config.toml
head_dim = 64
intermediate_size = 1024
positions = "rope"
optimizer = "soap_variant"
beta1 = 0.95
beta2 = 0.95
schedule = "wsd"
decay_fraction = 1.0
decay_shape = "linear"
max_steps = 3447
dataset = "wikipedia_en"
Each number is 200 + 30 x the weight over its row's rms, rounded and kept within 0 to 999. Layers, rows and columns count from 0. The size before them is the row's rms in percent of the matrix's.

# layer 7 MLP down, 256x1024, rms 0.228, rows 160-214, columns 768-895
102,198,226,205,209,210,185,236,197,234,189,177,217,121,194,241,241,194,219,212,173,194,192,199,182,181,140,194,191,235,225,258,203,216,191,238,161,225,123,181,206,176,239,216,222,238,211,210,189,185,192,232,274,238,210,167,207,259,229,195,139,198,227,234,258,183,263,206,170,220,187,163,232,200,231,260,232,140,164,169,230,227,214,191,200,130,281,253,190,216,227,239,223,187,168,124,184,211,209,206,185,195,152,239,226,212,154,162,214,195,187,180,207,235,244,228,175,184,213,204,214,196,180,196,200,187,229,209,203
098,197,184,227,224,186,194,193,198,201,153,244,243,297,222,172,189,224,202,150,218,84,151,240,181,164,185,260,208,243,130,216,239,217,244,171,189,189,162,199,195,189,215,172,205,165,213,207,209,186,176,196,230,186,182,164,221,209,194,231,210,245,224,242,190,274,238,229,237,206,163,223,192,228,167,247,237,203,193,170,230,237,222,210,221,140,246,175,245,170,208,174,185,172,257,205,239,224,193,199,220,263,159,172,187,218,177,180,205,160,242,205,251,162,189,179,204,167,230,240,173,162,223,264,214,254,170,143,224
099,174,237,177,201,269,198,218,164,183,179,218,179,177,164,172,228,225,185,207,203,136,225,175,199,148,192,207,182,236,229,170,229,169,245,179,217,231,200,165,197,240,135,223,190,149,166,271,254,174,130,152,207,219,200,170,208,247,167,191,219,185,175,222,227,176,195,175,214,219,225,145,194,147,216,190,180,232,215,215,160,172,194,178,203,219,196,205,133,210,238,189,191,211,217,179,212,231,175,217,223,166,198,151,211,164,174,175,287,205,156,196,205,182,178,212,256,217,184,171,185,199,181,219,196,174,227,172,189
098,218,248,180,197,208,131,206,209,171,233,225,169,189,174,208,201,204,154,184,260,206,224,226,137,187,208,237,230,201,192,245,228,228,202,226,171,245,279,217,165,221,243,182,221,243,222,167,217,250,216,185,174,221,223,193,227,229,196,225,216,178,192,175,252,216,204,174,251,237,209,262,217,196,177,216,140,169,208,187,229,166,189,211,167,162,207,164,215,233,213,209,217,194,199,214,207,211,188,238,187,208,179,225,162,179,218,257,167,248,205,173,236,176,228,243,223,244,198,191,195,212,197,272,215,201,206,173,192
100,194,186,178,159,203,227,143,201,190,185,218,182,201,160,215,240,176,181,209,189,138,166,231,189,207,144,209,187,169,235,208,194,183,189,215,228,219,149,202,240,161,131,231,212,221,245,167,174,176,190,235,166,202,202,144,186,197,164,184,221,217,206,151,213,176,194,173,238,205,241,173,259,153,177,186,228,212,125,184,199,193,220,225,208,181,189,236,159,185,225,190,192,286,206,233,184,209,256,160,230,199,206,257,246,168,205,223,200,242,182,164,166,253,247,190,184,167,175,195,207,108,136,182,190,179,257,241,220
101,193,265,158,214,236,194,222,184,116,225,155,222,213,258,252,201,209,152,215,198,217,183,163,178,176,188,218,183,169,250,191,226,238,208,215,197,197,205,144,196,186,233,218,155,163,182,219,211,186,156,189,227,179,199,193,167,205,170,174,194,193,171,172,206,212,199,180,171,208,220,198,228,223,177,206,196,207,154,139,201,242,212,219,169,184,231,232,153,185,187,224,157,221,184,160,168,180,224,184,235,164,204,183,182,162,216,245,213,184,211,179,203,173,180,174,217,224,164,141,235,172,171,177,227,217,236,224,196
105,230,203,218,148,170,201,213,220,169,228,215,196,175,155,180,140,138,189,138,193,255,169,216,245,218,219,232,173,205,244,244,195,138,209,138,259,169,194,241,257,192,189,204,152,188,142,213,226,240,220,164,191,118,209,216,194,195,184,201,224,240,190,229,199,179,248,200,224,227,168,201,172,195,196,266,229,211,168,219,177,223,207,231,197,192,154,208,174,166,181,198,184,197,214,202,206,210,217,230,135,176,204,217,159,148,213,185,200,223,175,181,174,239,233,263,197,168,232,238,236,158,188,160,165,282,183,195,189
095,227,204,169,235,212,227,233,211,209,178,207,176,187,181,214,219,277,203,244,207,190,206,164,163,193,192,217,246,189,226,178,221,228,234,174,185,239,171,237,159,234,242,188,200,193,235,192,255,259,184,208,202,178,236,124,170,193,195,184,188,209,210,235,253,229,179,165,200,241,192,216,212,203,219,177,226,195,179,213,199,181,178,191,221,205,189,242,191,222,172,185,148,232,272,207,243,238,222,231,231,206,179,184,241,201,183,222,253,215,227,157,249,179,249,225,232,192,215,156,196,183,238,129,236,255,249,197,165
097,165,137,184,223,214,215,207,252,218,198,205,192,195,173,247,137,183,239,218,167,178,216,141,204,240,211,183,202,237,218,200,193,283,166,199,184,243,230,278,214,170,140,168,166,227,218,211,191,235,157,227,203,184,193,245,231,211,253,205,166,199,232,216,213,217,202,194,188,190,204,201,242,204,178,259,167,256,239,174,189,147,164,192,190,223,185,191,156,228,233,231,177,184,185,177,203,198,214,180,230,184,221,260,180,151,168,181,238,216,165,233,164,181,238,183,220,243,179,210,232,223,181,240,134,212,206,224,158
099,169,268,150,140,197,217,198,204,156,190,169,204,199,183,236,170,214,169,157,220,189,272,225,138,203,182,252,205,178,191,202,175,181,197,154,216,235,184,189,199,153,145,167,175,208,194,149,159,195,197,149,161,230,222,197,171,211,170,244,176,184,193,243,140,196,170,155,214,211,200,229,206,172,234,176,190,222,189,223,218,191,190,223,196,256,266,216,156,167,175,171,140,228,199,246,251,219,230,175,194,192,194,192,176,180,229,157,250,219,170,153,208,210,213,182,184,257,246,168,186,191,192,156,188,210,193,260,179
101,205,157,225,212,187,193,196,175,214,147,229,235,189,244,183,196,191,247,186,141,202,179,182,187,193,188,220,150,221,210,255,257,225,188,137,215,194,265,136,175,184,174,211,214,211,221,215,149,175,252,206,170,215,209,110,168,183,226,222,233,225,179,210,218,231,211,175,183,201,195,235,203,178,159,197,132,195,204,246,211,174,197,147,211,219,180,225,200,225,286,205,170,246,186,213,212,192,152,183,176,211,178,217,148,174,176,211,230,177,254,215,244,247,215,204,142,214,186,210,233,169,156,223,236,186,177,220,223
104,206,174,204,193,177,154,195,195,218,158,209,236,234,148,202,161,208,157,153,231,212,203,174,235,206,175,270,223,235,190,122,180,181,152,197,227,186,168,193,199,170,197,224,147,180,212,175,217,229,191,221,177,219,244,178,214,163,201,235,184,227,160,218,193,159,193,161,203,197,203,236,218,177,262,223,242,210,161,219,191,242,178,189,193,214,153,177,165,252,175,220,195,221,197,186,151,218,159,215,201,185,231,221,248,260,201,202,250,207,137,160,205,214,173,234,231,189,210,191,186,218,200,240,198,189,253,181,224
101,221,211,251,196,265,228,199,166,206,173,200,245,181,148,169,178,240,185,193,209,153,172,208,195,166,220,233,176,230,166,275,210,168,160,180,246,220,263,185,216,211,174,192,160,190,237,237,170,206,202,208,191,169,180,178,224,264,176,185,219,171,176,206,259,242,180,165,199,159,177,197,199,230,203,180,183,183,108,185,187,172,179,181,181,188,168,184,178,186,232,171,184,235,192,193,187,199,191,186,181,195,187,203,186,209,138,167,171,201,224,259,174,172,200,191,182,173,178,234,206,219,208,226,149,181,234,173,218
100,196,174,170,156,172,167,200,204,98,201,213,162,210,222,247,186,228,235,160,222,205,197,189,188,178,217,201,225,239,187,145,206,215,202,143,210,186,178,241,178,196,207,119,165,171,177,188,163,173,236,192,224,173,224,242,221,192,225,185,183,191,201,210,215,148,190,197,172,197,208,220,185,243,228,187,154,204,181,219,244,194,178,213,255,209,218,212,215,224,162,141,198,190,224,267,174,202,182,182,191,180,211,298,193,162,219,204,190,163,177,196,172,219,197,167,196,194,154,199,212,171,179,243,225,186,189,187,202
103,178,245,187,155,155,231,151,172,213,185,201,189,187,198,193,238,184,206,220,158,195,168,174,115,229,197,287,155,194,218,202,183,218,176,194,194,204,233,209,193,198,204,232,245,231,201,252,203,172,197,177,224,237,211,221,217,273,214,203,195,195,204,179,215,175,210,252,265,198,192,228,220,193,257,166,142,189,223,178,219,147,161,172,254,229,132,224,226,249,224,263,174,149,174,166,224,164,150,225,240,228,172,270,221,175,192,159,220,187,164,180,173,200,170,181,183,248,198,187,207,223,200,202,198,204,279,178,220
102,220,192,207,150,240,202,185,194,159,134,196,188,230,167,193,224,143,258,150,207,155,313,202,223,235,147,252,195,205,203,174,229,222,177,224,155,181,135,175,211,161,183,232,209,162,173,193,218,229,242,201,218,190,200,155,177,120,219,184,250,205,208,224,250,191,227,210,249,215,240,255,237,174,242,228,220,208,207,180,223,202,185,158,172,201,152,225,225,202,207,221,185,267,178,230,241,261,212,198,199,159,176,212,214,250,250,193,244,205,182,223,211,204,215,190,176,251,179,203,178,219,189,237,176,175,244,178,222
098,213,194,194,193,174,220,189,194,248,174,214,195,238,225,238,202,124,167,198,157,185,204,170,189,192,188,179,188,164,150,243,208,213,203,162,214,202,183,186,174,207,233,212,281,147,227,247,204,211,209,192,218,190,231,158,192,215,185,241,185,189,162,243,144,178,167,197,215,160,186,169,177,170,216,193,218,223,200,171,232,171,170,216,230,182,223,220,257,247,237,160,184,235,145,224,216,166,231,248,211,217,195,200,165,195,196,191,172,213,215,193,209,159,182,227,205,149,188,184,178,198,191,220,163,239,244,200,222
101,233,206,177,211,181,229,194,253,243,245,182,161,244,270,192,191,135,182,226,139,183,140,216,130,212,215,196,190,149,208,199,194,170,238,195,229,195,209,216,163,209,224,236,168,196,244,130,205,210,148,198,210,214,208,183,163,137,187,193,253,208,210,189,161,207,106,182,212,196,150,207,167,174,199,211,259,237,189,147,166,193,217,198,228,191,182,174,149,185,177,234,216,186,155,215,193,176,179,213,201,230,178,205,184,224,229,204,188,184,156,210,232,190,182,283,223,234,199,183,182,188,192,176,180,188,176,157,182
102,198,174,181,240,203,141,265,258,239,212,217,196,201,175,187,226,194,229,217,215,230,182,186,152,239,189,218,186,127,168,216,219,200,230,136,165,231,223,217,214,190,234,204,220,205,236,193,225,199,182,157,215,223,232,217,124,177,208,210,194,190,185,188,166,215,205,191,159,205,196,192,221,153,151,198,176,151,195,171,188,178,195,182,209,218,208,236,203,204,204,164,176,227,208,212,254,179,196,203,176,197,181,194,181,246,240,186,167,204,154,270,231,186,211,203,160,201,205,168,233,211,244,198,223,218,242,245,168
095,223,176,215,169,156,165,157,186,253,187,200,146,239,230,192,215,154,194,194,175,215,220,191,228,206,240,219,198,176,176,247,239,261,165,248,222,239,185,198,198,247,235,189,147,243,183,198,259,177,168,193,213,194,134,182,174,232,234,219,178,197,207,230,231,211,165,191,214,188,186,229,209,219,212,160,182,186,231,217,165,279,193,197,177,152,208,176,192,156,232,214,209,219,164,239,181,205,186,238,239,249,201,219,192,219,155,196,166,216,207,212,220,218,213,210,207,223,209,174,177,202,215,166,203,218,139,186,199
100,225,205,206,217,220,219,209,217,185,168,182,245,213,164,205,249,254,242,180,182,235,151,226,141,233,162,210,178,219,218,208,195,209,200,142,186,194,224,198,203,212,250,190,208,180,201,189,223,197,242,191,236,195,197,235,224,164,127,239,195,214,200,180,229,160,206,191,137,195,199,180,200,188,146,232,209,232,219,141,183,216,196,164,235,153,264,180,200,168,181,136,180,203,156,197,202,206,220,199,193,204,236,163,221,207,199,213,172,199,238,164,185,167,222,241,173,189,195,205,237,207,239,220,185,140,195,185,211
103,158,207,212,212,220,176,180,246,194,281,215,220,189,204,197,201,220,236,174,186,216,167,205,213,204,211,201,230,163,206,198,209,267,150,178,206,219,273,173,211,224,224,248,285,193,161,142,218,230,233,216,219,196,181,225,250,226,192,242,179,195,214,180,237,221,133,246,180,140,163,192,191,221,227,184,210,217,181,187,199,223,244,288,176,196,178,231,206,192,191,205,251,186,177,214,183,222,196,205,162,220,174,210,176,184,240,276,179,250,185,231,215,182,244,242,230,206,251,156,192,179,195,147,250,232,229,215,193
098,215,246,215,224,195,159,198,167,205,199,211,198,102,203,232,156,185,212,154,182,156,195,187,129,239,166,166,171,232,270,237,249,201,202,212,215,220,187,167,212,189,195,208,157,223,248,185,223,216,209,168,166,193,225,230,243,182,211,198,235,181,165,182,184,172,238,202,189,198,197,218,194,285,219,255,234,216,182,204,277,225,195,166,191,184,202,234,159,252,221,229,185,200,154,145,176,231,182,155,199,193,163,168,288,160,178,190,225,210,262,196,177,257,220,174,157,187,272,197,194,268,210,173,179,188,201,177,169
099,177,191,161,192,190,201,221,235,187,237,281,186,211,223,185,150,213,213,199,195,232,176,140,166,227,221,180,171,206,218,227,212,214,259,186,218,176,252,199,176,153,236,182,178,234,203,252,180,226,188,227,239,201,184,228,190,210,261,229,191,170,240,175,108,143,209,169,215,213,163,270,191,169,231,182,143,242,196,180,169,170,206,177,250,240,221,239,221,194,199,200,186,227,234,242,201,210,221,220,222,221,212,212,209,187,210,257,263,207,214,153,240,225,140,174,186,180,205,279,129,148,196,155,211,182,191,196,156
098,210,184,246,236,177,174,197,182,225,231,196,247,204,246,170,176,217,179,225,241,216,208,184,232,150,184,210,199,188,202,192,199,227,224,159,170,194,212,167,184,153,225,164,123,182,200,236,207,178,189,207,219,168,172,174,251,202,173,215,200,147,192,199,154,195,143,182,174,168,179,190,153,212,197,188,217,172,164,225,146,225,163,240,222,184,209,192,221,181,207,246,193,238,205,198,211,193,177,221,275,195,266,231,221,157,198,220,215,209,280,178,190,222,203,192,176,234,211,147,163,142,166,196,191,242,207,185,183
108,181,191,213,227,188,161,138,147,225,154,220,177,219,204,248,193,170,156,211,241,251,203,182,201,195,129,191,238,212,242,202,212,206,203,232,246,159,232,176,211,129,196,175,159,245,206,166,257,177,214,243,213,223,247,179,250,157,265,197,208,184,227,208,251,196,161,212,229,274,227,198,137,178,199,174,182,176,219,205,169,228,229,178,241,215,254,194,170,129,228,264,197,209,179,219,172,195,220,205,211,224,263,192,222,139,202,225,288,220,215,178,200,242,285,151,184,214,178,218,172,190,176,182,228,219,201,245,208
105,233,228,225,198,199,183,164,202,235,248,217,165,175,198,226,227,196,253,177,261,247,149,179,153,204,192,212,194,204,242,194,192,218,182,173,238,216,142,175,195,231,221,228,224,169,157,136,169,215,192,211,212,217,169,220,287,190,147,186,172,194,201,148,179,170,217,221,122,182,186,140,176,137,245,243,148,188,225,209,183,155,131,271,210,200,223,176,213,254,221,187,169,139,211,196,160,186,158,206,137,141,208,189,182,191,218,156,209,219,187,184,238,229,205,177,183,239,171,143,186,175,250,194,202,236,216,184,177
105,219,185,230,234,181,261,239,210,232,226,227,204,211,143,180,194,196,206,164,198,237,198,240,179,205,211,206,190,188,206,246,196,197,179,178,179,190,180,166,185,215,212,146,202,167,199,210,199,212,202,220,175,192,196,206,135,229,185,208,262,252,193,169,196,172,232,228,239,239,210,154,200,254,260,254,220,270,164,213,175,249,177,216,210,232,177,206,225,208,196,202,156,231,152,205,214,168,239,216,198,208,206,230,239,203,208,180,181,248,183,183,218,226,173,199,193,195,223,192,196,167,241,238,194,148,243,193,188
093,186,195,196,216,190,163,223,233,230,213,209,222,239,178,184,225,165,195,158,239,205,200,243,228,136,187,202,146,195,211,176,162,201,176,214,188,271,219,126,218,174,160,199,213,219,210,189,207,213,284,202,140,183,201,255,185,193,209,237,208,198,166,215,214,174,202,203,200,158,218,209,186,214,241,192,218,138,174,230,183,180,163,202,208,289,249,212,234,183,187,197,182,201,200,195,162,193,236,185,174,243,189,157,171,202,161,174,171,210,189,164,224,207,213,230,245,254,155,167,240,189,198,177,182,207,197,191,184
099,253,107,181,294,152,217,245,216,170,259,200,244,213,135,163,187,186,218,243,177,206,179,170,140,193,170,181,216,220,163,180,183,148,177,202,190,202,235,211,147,195,205,256,206,196,145,167,207,165,229,165,186,210,159,187,181,228,176,227,177,172,220,233,154,196,221,177,194,129,200,199,191,233,229,199,201,199,213,172,133,174,208,200,177,207,203,243,165,240,247,248,232,231,187,189,118,189,177,99,258,231,148,199,259,128,193,178,197,187,205,227,179,178,170,187,185,203,170,229,251,158,212,212,119,215,187,205,211
103,179,261,166,230,232,192,172,161,222,171,235,146,183,147,188,233,223,210,192,194,208,263,235,177,225,174,223,203,239,184,220,201,203,236,224,125,181,211,241,222,185,220,208,155,170,244,220,209,160,196,194,220,172,244,171,189,212,177,208,185,194,215,190,183,197,116,167,183,212,208,220,153,189,145,210,231,233,205,205,199,182,240,208,207,180,254,202,204,164,185,212,196,264,272,224,202,174,163,196,166,190,187,151,147,238,184,197,191,230,214,209,208,173,163,180,201,174,197,149,148,218,248,175,208,202,126,218,139
098,184,258,217,219,169,198,192,144,223,207,175,219,156,185,203,204,182,195,198,203,138,246,175,195,207,200,217,210,159,209,265,234,183,221,223,229,233,194,204,191,162,280,181,210,218,202,189,216,204,210,191,200,158,244,181,214,209,244,161,205,187,171,182,268,220,211,215,237,195,199,253,175,171,157,161,156,169,189,205,184,173,180,233,184,255,241,174,195,251,245,221,175,183,236,179,179,187,207,214,194,203,203,216,195,232,223,182,176,177,96,214,170,199,222,237,190,218,211,199,244,228,193,195,262,204,210,235,117
103,238,205,209,217,162,174,165,222,247,221,198,233,206,216,184,187,212,201,254,180,269,175,177,197,220,180,183,238,148,241,160,195,198,165,223,199,299,205,150,189,218,190,242,226,194,233,158,216,190,184,199,254,194,206,162,233,212,248,174,156,156,212,220,216,273,176,189,176,219,175,214,140,183,206,194,181,198,218,166,202,187,101,241,209,191,161,175,244,167,190,168,188,152,188,185,238,160,227,218,193,198,189,210,233,187,205,149,200,174,216,191,189,173,225,216,250,257,198,209,236,172,190,226,213,255,229,204,230
102,186,225,218,187,127,252,177,188,198,197,185,162,171,140,209,223,224,214,200,221,188,209,199,189,206,143,216,197,209,205,111,207,199,160,154,186,168,237,170,216,200,171,211,199,192,198,248,234,241,211,216,159,272,153,179,180,216,179,185,205,175,207,183,158,215,171,199,186,207,247,177,221,208,167,148,207,146,168,230,169,193,209,143,159,225,179,223,163,231,216,253,207,217,176,233,180,210,204,174,184,177,224,227,165,220,222,199,168,185,204,175,212,216,177,204,243,176,200,224,215,207,157,199,162,277,215,256,182
100,186,238,191,206,159,186,148,179,226,144,205,182,181,206,270,203,168,136,178,188,189,172,162,196,123,186,252,191,281,235,188,170,233,150,177,202,212,199,204,210,201,228,198,167,209,187,209,241,232,228,200,159,225,190,250,271,204,203,171,215,218,213,203,205,197,255,203,226,229,199,230,196,255,204,151,208,253,176,205,192,182,185,170,192,241,205,203,121,111,124,187,153,215,213,192,184,192,181,193,230,150,191,150,218,181,182,183,263,189,250,242,184,187,164,161,245,173,174,197,189,216,197,216,152,151,197,286,167
101,236,210,239,160,240,190,178,222,207,199,189,201,198,213,196,212,225,197,216,193,244,199,224,212,166,187,203,200,197,208,237,228,194,175,201,191,181,154,188,185,193,200,149,175,193,207,206,203,176,256,212,216,224,210,152,183,194,201,174,224,246,190,205,192,226,219,214,202,191,273,206,202,194,167,146,214,228,147,196,203,206,158,203,129,188,229,195,230,230,198,257,200,209,254,188,154,223,225,219,198,209,208,202,206,221,176,222,260,139,225,197,204,222,191,140,150,141,190,213,220,185,172,192,228,218,265,167,228
100,188,231,219,251,205,238,164,182,229,172,219,208,194,271,185,222,171,184,176,229,180,192,174,213,219,154,167,195,207,214,249,184,169,187,162,251,209,158,163,232,164,161,168,221,150,244,180,162,196,171,227,161,199,166,164,255,187,202,182,180,199,245,194,211,227,148,191,177,163,191,191,155,192,186,243,235,222,181,152,221,215,211,141,212,158,227,163,189,203,210,224,184,243,129,162,243,182,215,211,210,222,255,205,190,194,272,189,162,273,212,211,241,204,219,188,141,194,234,168,157,241,201,210,211,209,143,212,179
100,191,256,195,197,189,183,146,174,180,162,179,219,201,159,187,291,237,188,157,187,185,249,178,77,205,222,221,211,206,212,187,222,195,171,221,179,187,204,220,169,179,187,277,138,216,205,239,173,164,226,205,164,205,218,171,190,227,227,202,169,197,222,172,151,185,164,172,186,267,168,145,195,215,184,147,192,215,250,165,149,217,146,155,189,183,192,191,201,216,187,225,245,157,238,216,177,165,158,132,197,218,161,232,203,251,203,172,156,227,258,163,180,210,171,163,213,200,194,134,250,222,235,176,183,211,198,230,251
095,215,99,191,205,176,226,160,198,202,211,151,173,242,202,192,183,163,174,184,194,200,167,257,188,213,154,233,237,198,232,248,194,169,179,246,237,185,165,214,165,199,301,188,207,240,226,177,264,157,190,198,171,212,233,189,252,169,194,196,195,196,160,200,179,193,244,209,168,218,191,201,211,205,166,213,219,194,208,198,245,217,204,184,203,220,181,240,219,205,150,164,220,234,208,219,216,193,207,206,194,171,208,159,211,192,246,165,277,232,226,241,234,202,236,165,185,219,179,209,196,251,167,188,242,168,200,228,205
102,227,241,211,177,201,251,226,173,148,219,181,183,223,214,153,175,152,217,229,195,151,211,165,266,269,188,195,230,172,227,189,168,164,205,147,240,207,174,168,255,175,174,189,124,207,227,192,224,233,266,176,186,210,265,204,167,210,224,223,234,223,195,231,205,169,213,186,184,172,178,165,258,199,251,219,181,234,189,166,213,188,213,240,134,234,189,240,225,204,169,203,217,244,172,211,225,212,195,305,174,194,171,252,211,202,209,207,196,166,234,220,244,169,154,250,249,140,264,241,200,154,208,208,137,159,164,189,194
099,255,229,177,235,177,246,189,166,235,221,134,237,223,245,160,209,182,225,192,205,209,195,225,230,217,190,239,222,168,200,227,244,173,208,201,213,224,204,221,201,237,125,152,130,205,245,155,186,191,249,208,187,187,246,215,145,231,142,240,226,174,222,153,190,195,209,177,209,198,189,205,242,190,225,170,167,190,221,195,183,218,180,203,169,130,232,232,246,204,179,187,183,169,198,225,178,234,262,199,206,173,244,160,247,252,202,204,159,156,173,184,132,189,224,201,180,218,164,224,157,174,133,258,177,163,210,214,206
102,199,210,245,213,232,244,168,197,140,109,209,270,140,170,242,183,269,238,175,221,221,205,218,217,256,199,220,196,245,239,190,245,246,137,202,200,229,185,222,224,205,203,143,176,197,182,207,194,166,201,228,253,237,219,155,194,197,230,143,222,202,218,186,284,236,95,176,224,176,203,219,180,251,174,226,167,227,185,181,216,200,229,247,241,185,222,219,196,195,227,199,198,249,214,178,178,190,230,243,206,199,175,162,209,188,190,215,208,197,202,222,216,190,185,167,212,231,172,235,156,179,197,255,233,128,194,208,178
101,187,164,209,213,198,216,231,232,218,216,152,200,201,253,210,157,203,174,172,210,201,157,187,168,232,194,184,185,194,234,203,234,177,163,196,159,177,182,228,193,171,211,219,200,157,194,191,204,196,227,194,197,265,199,140,205,197,224,232,142,181,196,171,184,202,193,238,140,204,204,133,197,162,194,215,209,207,191,211,178,215,271,203,190,197,221,225,194,184,232,244,205,198,155,186,151,231,146,154,198,222,196,175,226,230,219,195,192,221,122,173,218,199,143,218,210,232,206,202,186,205,133,214,193,205,215,272,226
100,230,164,232,171,167,208,155,179,226,183,251,166,216,220,216,215,217,206,206,211,158,234,174,217,214,267,172,172,182,170,213,223,251,189,171,170,206,210,135,216,235,210,155,225,183,188,228,256,193,218,267,214,232,183,217,220,200,155,175,164,196,221,235,225,174,254,221,219,186,214,193,207,256,226,238,212,238,182,174,171,284,208,242,193,168,230,191,201,204,149,240,207,239,193,213,180,167,181,199,206,185,212,245,218,187,249,236,208,251,225,211,214,114,201,182,233,215,142,173,152,202,130,236,217,201,166,142,230
101,298,244,188,162,194,179,145,201,197,236,170,205,163,194,186,230,167,234,230,207,196,200,187,261,176,168,236,194,202,176,229,184,160,161,181,196,222,162,212,274,201,226,209,211,173,214,137,177,274,222,190,229,166,239,204,160,220,189,228,260,234,225,252,196,220,156,202,206,207,164,158,157,227,219,180,206,233,236,215,234,203,225,211,182,224,239,179,160,214,192,170,127,209,213,215,252,168,247,170,177,199,239,205,182,212,223,255,196,171,193,185,224,178,198,203,174,168,158,167,176,218,234,160,185,219,207,201,226
101,208,165,213,204,196,160,191,219,169,213,135,200,178,200,212,170,211,188,208,152,187,248,192,206,206,203,172,205,253,197,140,248,237,192,175,199,212,155,159,102,190,140,210,245,178,229,229,227,204,187,169,187,233,205,173,229,203,132,198,166,234,198,210,118,198,208,232,177,216,150,214,184,200,176,212,169,212,202,239,269,179,213,211,246,208,208,202,208,183,174,245,163,206,181,192,192,174,192,226,172,182,203,194,187,237,180,200,204,222,174,138,191,190,177,226,173,190,163,158,174,221,213,170,173,182,192,201,197
100,216,172,181,286,190,233,187,245,177,182,173,204,219,172,178,229,165,195,207,211,197,201,159,180,159,168,179,242,154,188,187,174,208,217,191,176,168,223,130,217,210,253,226,200,227,187,182,181,162,224,173,217,151,265,202,159,184,223,207,163,198,213,204,189,177,159,149,172,209,207,225,147,127,120,267,152,184,193,212,156,178,134,188,184,258,185,226,121,263,200,241,189,203,175,195,170,180,219,191,181,198,229,198,152,247,196,136,200,220,209,246,158,205,186,199,147,233,220,145,238,199,233,190,230,159,124,254,248
099,234,113,186,219,245,215,171,203,264,183,198,192,212,235,222,187,164,143,173,158,209,193,197,197,223,251,162,223,181,183,195,180,229,227,210,185,227,149,197,228,206,222,253,211,139,239,166,199,162,159,183,203,187,198,165,218,200,257,157,211,209,192,212,206,258,238,178,233,204,162,203,165,151,209,171,205,184,242,173,215,157,219,184,207,186,188,176,197,149,173,175,198,232,244,209,249,240,142,209,223,191,188,196,183,157,146,178,257,226,139,173,228,164,250,239,220,179,222,131,219,194,134,211,213,176,199,195,221
097,244,251,185,234,161,198,163,236,252,218,227,191,246,214,201,227,199,214,201,202,189,249,178,233,173,218,208,158,194,212,156,216,236,165,175,201,194,178,211,150,176,187,203,218,201,207,228,289,232,200,198,172,243,193,184,190,232,230,205,133,224,203,226,277,188,168,250,205,196,236,175,218,213,216,202,211,220,175,147,216,196,254,202,184,193,223,236,171,194,141,199,228,229,223,167,248,204,174,213,215,222,243,197,218,195,229,243,228,248,191,216,244,229,229,174,203,201,232,232,201,228,168,154,197,189,200,231,222
100,239,204,217,194,195,232,220,217,191,162,219,204,240,192,144,208,279,215,170,236,156,219,235,187,213,144,224,260,245,218,190,186,233,251,201,146,222,188,162,206,191,187,165,200,236,224,202,224,227,182,211,251,194,196,163,196,236,159,158,221,172,209,185,233,219,170,197,165,144,207,214,241,219,215,222,219,220,179,214,216,189,154,188,226,229,218,207,179,232,222,140,176,181,257,196,246,168,255,161,211,170,190,224,208,233,155,209,188,217,197,198,216,221,216,163,205,240,153,170,195,241,165,162,150,204,183,210,191
102,177,160,138,219,191,217,219,214,182,196,176,222,199,240,211,195,187,153,203,145,218,189,228,178,283,202,191,196,234,185,228,216,208,190,224,182,211,170,234,228,191,240,188,168,170,233,188,240,188,203,154,213,217,239,205,260,205,182,174,260,249,220,191,169,184,162,177,196,211,204,185,265,136,186,232,231,184,218,147,200,183,160,205,170,217,183,234,195,189,203,229,155,230,148,158,202,208,173,190,211,218,224,224,198,216,192,191,230,198,196,206,228,158,152,208,204,174,219,221,185,173,144,175,232,188,225,209,195
104,218,218,218,173,227,184,211,206,199,169,199,247,198,146,213,212,250,164,216,202,240,205,222,133,176,253,139,147,170,202,218,196,196,194,211,232,191,147,234,191,233,223,259,180,229,216,182,213,205,177,224,215,229,169,177,164,231,190,219,117,204,224,205,193,215,210,230,209,202,201,199,158,216,182,203,154,132,224,263,219,206,202,165,187,166,174,250,227,204,200,172,213,176,222,183,187,173,216,226,219,193,184,216,163,205,181,183,200,137,220,173,249,251,240,217,164,227,242,242,223,249,202,226,176,193,157,219,172
100,200,217,187,183,158,144,164,197,211,232,169,203,195,162,231,212,238,231,217,211,205,194,191,177,199,165,168,228,224,170,215,209,145,199,186,182,201,220,201,179,215,127,285,217,158,224,206,152,238,248,160,214,188,150,159,174,212,225,204,172,189,184,203,150,235,213,189,254,162,198,201,153,197,208,198,200,224,224,191,184,188,213,199,182,185,192,206,200,145,188,198,222,215,223,204,231,235,213,218,207,175,209,162,195,199,194,181,267,163,230,192,192,192,217,214,171,219,225,164,149,196,227,232,233,170,175,186,232
102,213,149,187,221,215,217,162,139,189,248,183,179,285,159,223,194,168,146,221,217,230,209,209,230,201,201,236,197,225,194,189,204,186,205,236,202,255,253,179,209,186,169,173,195,222,208,159,211,173,214,199,222,193,219,216,227,168,212,178,216,232,192,189,226,243,206,219,140,203,210,209,165,190,159,220,200,173,163,215,246,192,216,280,135,163,216,201,208,173,242,190,205,213,203,212,179,227,154,196,161,191,134,178,186,201,210,260,235,210,229,165,181,211,168,208,176,226,162,200,180,155,221,173,179,212,242,215,206
105,244,192,206,194,235,155,164,198,165,215,206,129,220,169,193,156,202,187,172,227,218,204,203,206,189,219,252,201,209,257,197,220,143,202,223,231,212,203,158,189,281,199,256,214,156,166,246,222,141,232,183,233,177,135,198,191,237,234,228,267,211,195,244,193,199,225,178,213,161,241,231,185,202,168,253,213,202,162,199,205,160,218,219,222,235,203,194,180,202,237,247,211,190,169,210,192,172,177,212,260,214,147,167,172,188,204,242,234,183,207,291,171,215,187,187,125,200,259,210,203,182,222,191,196,174,157,199,218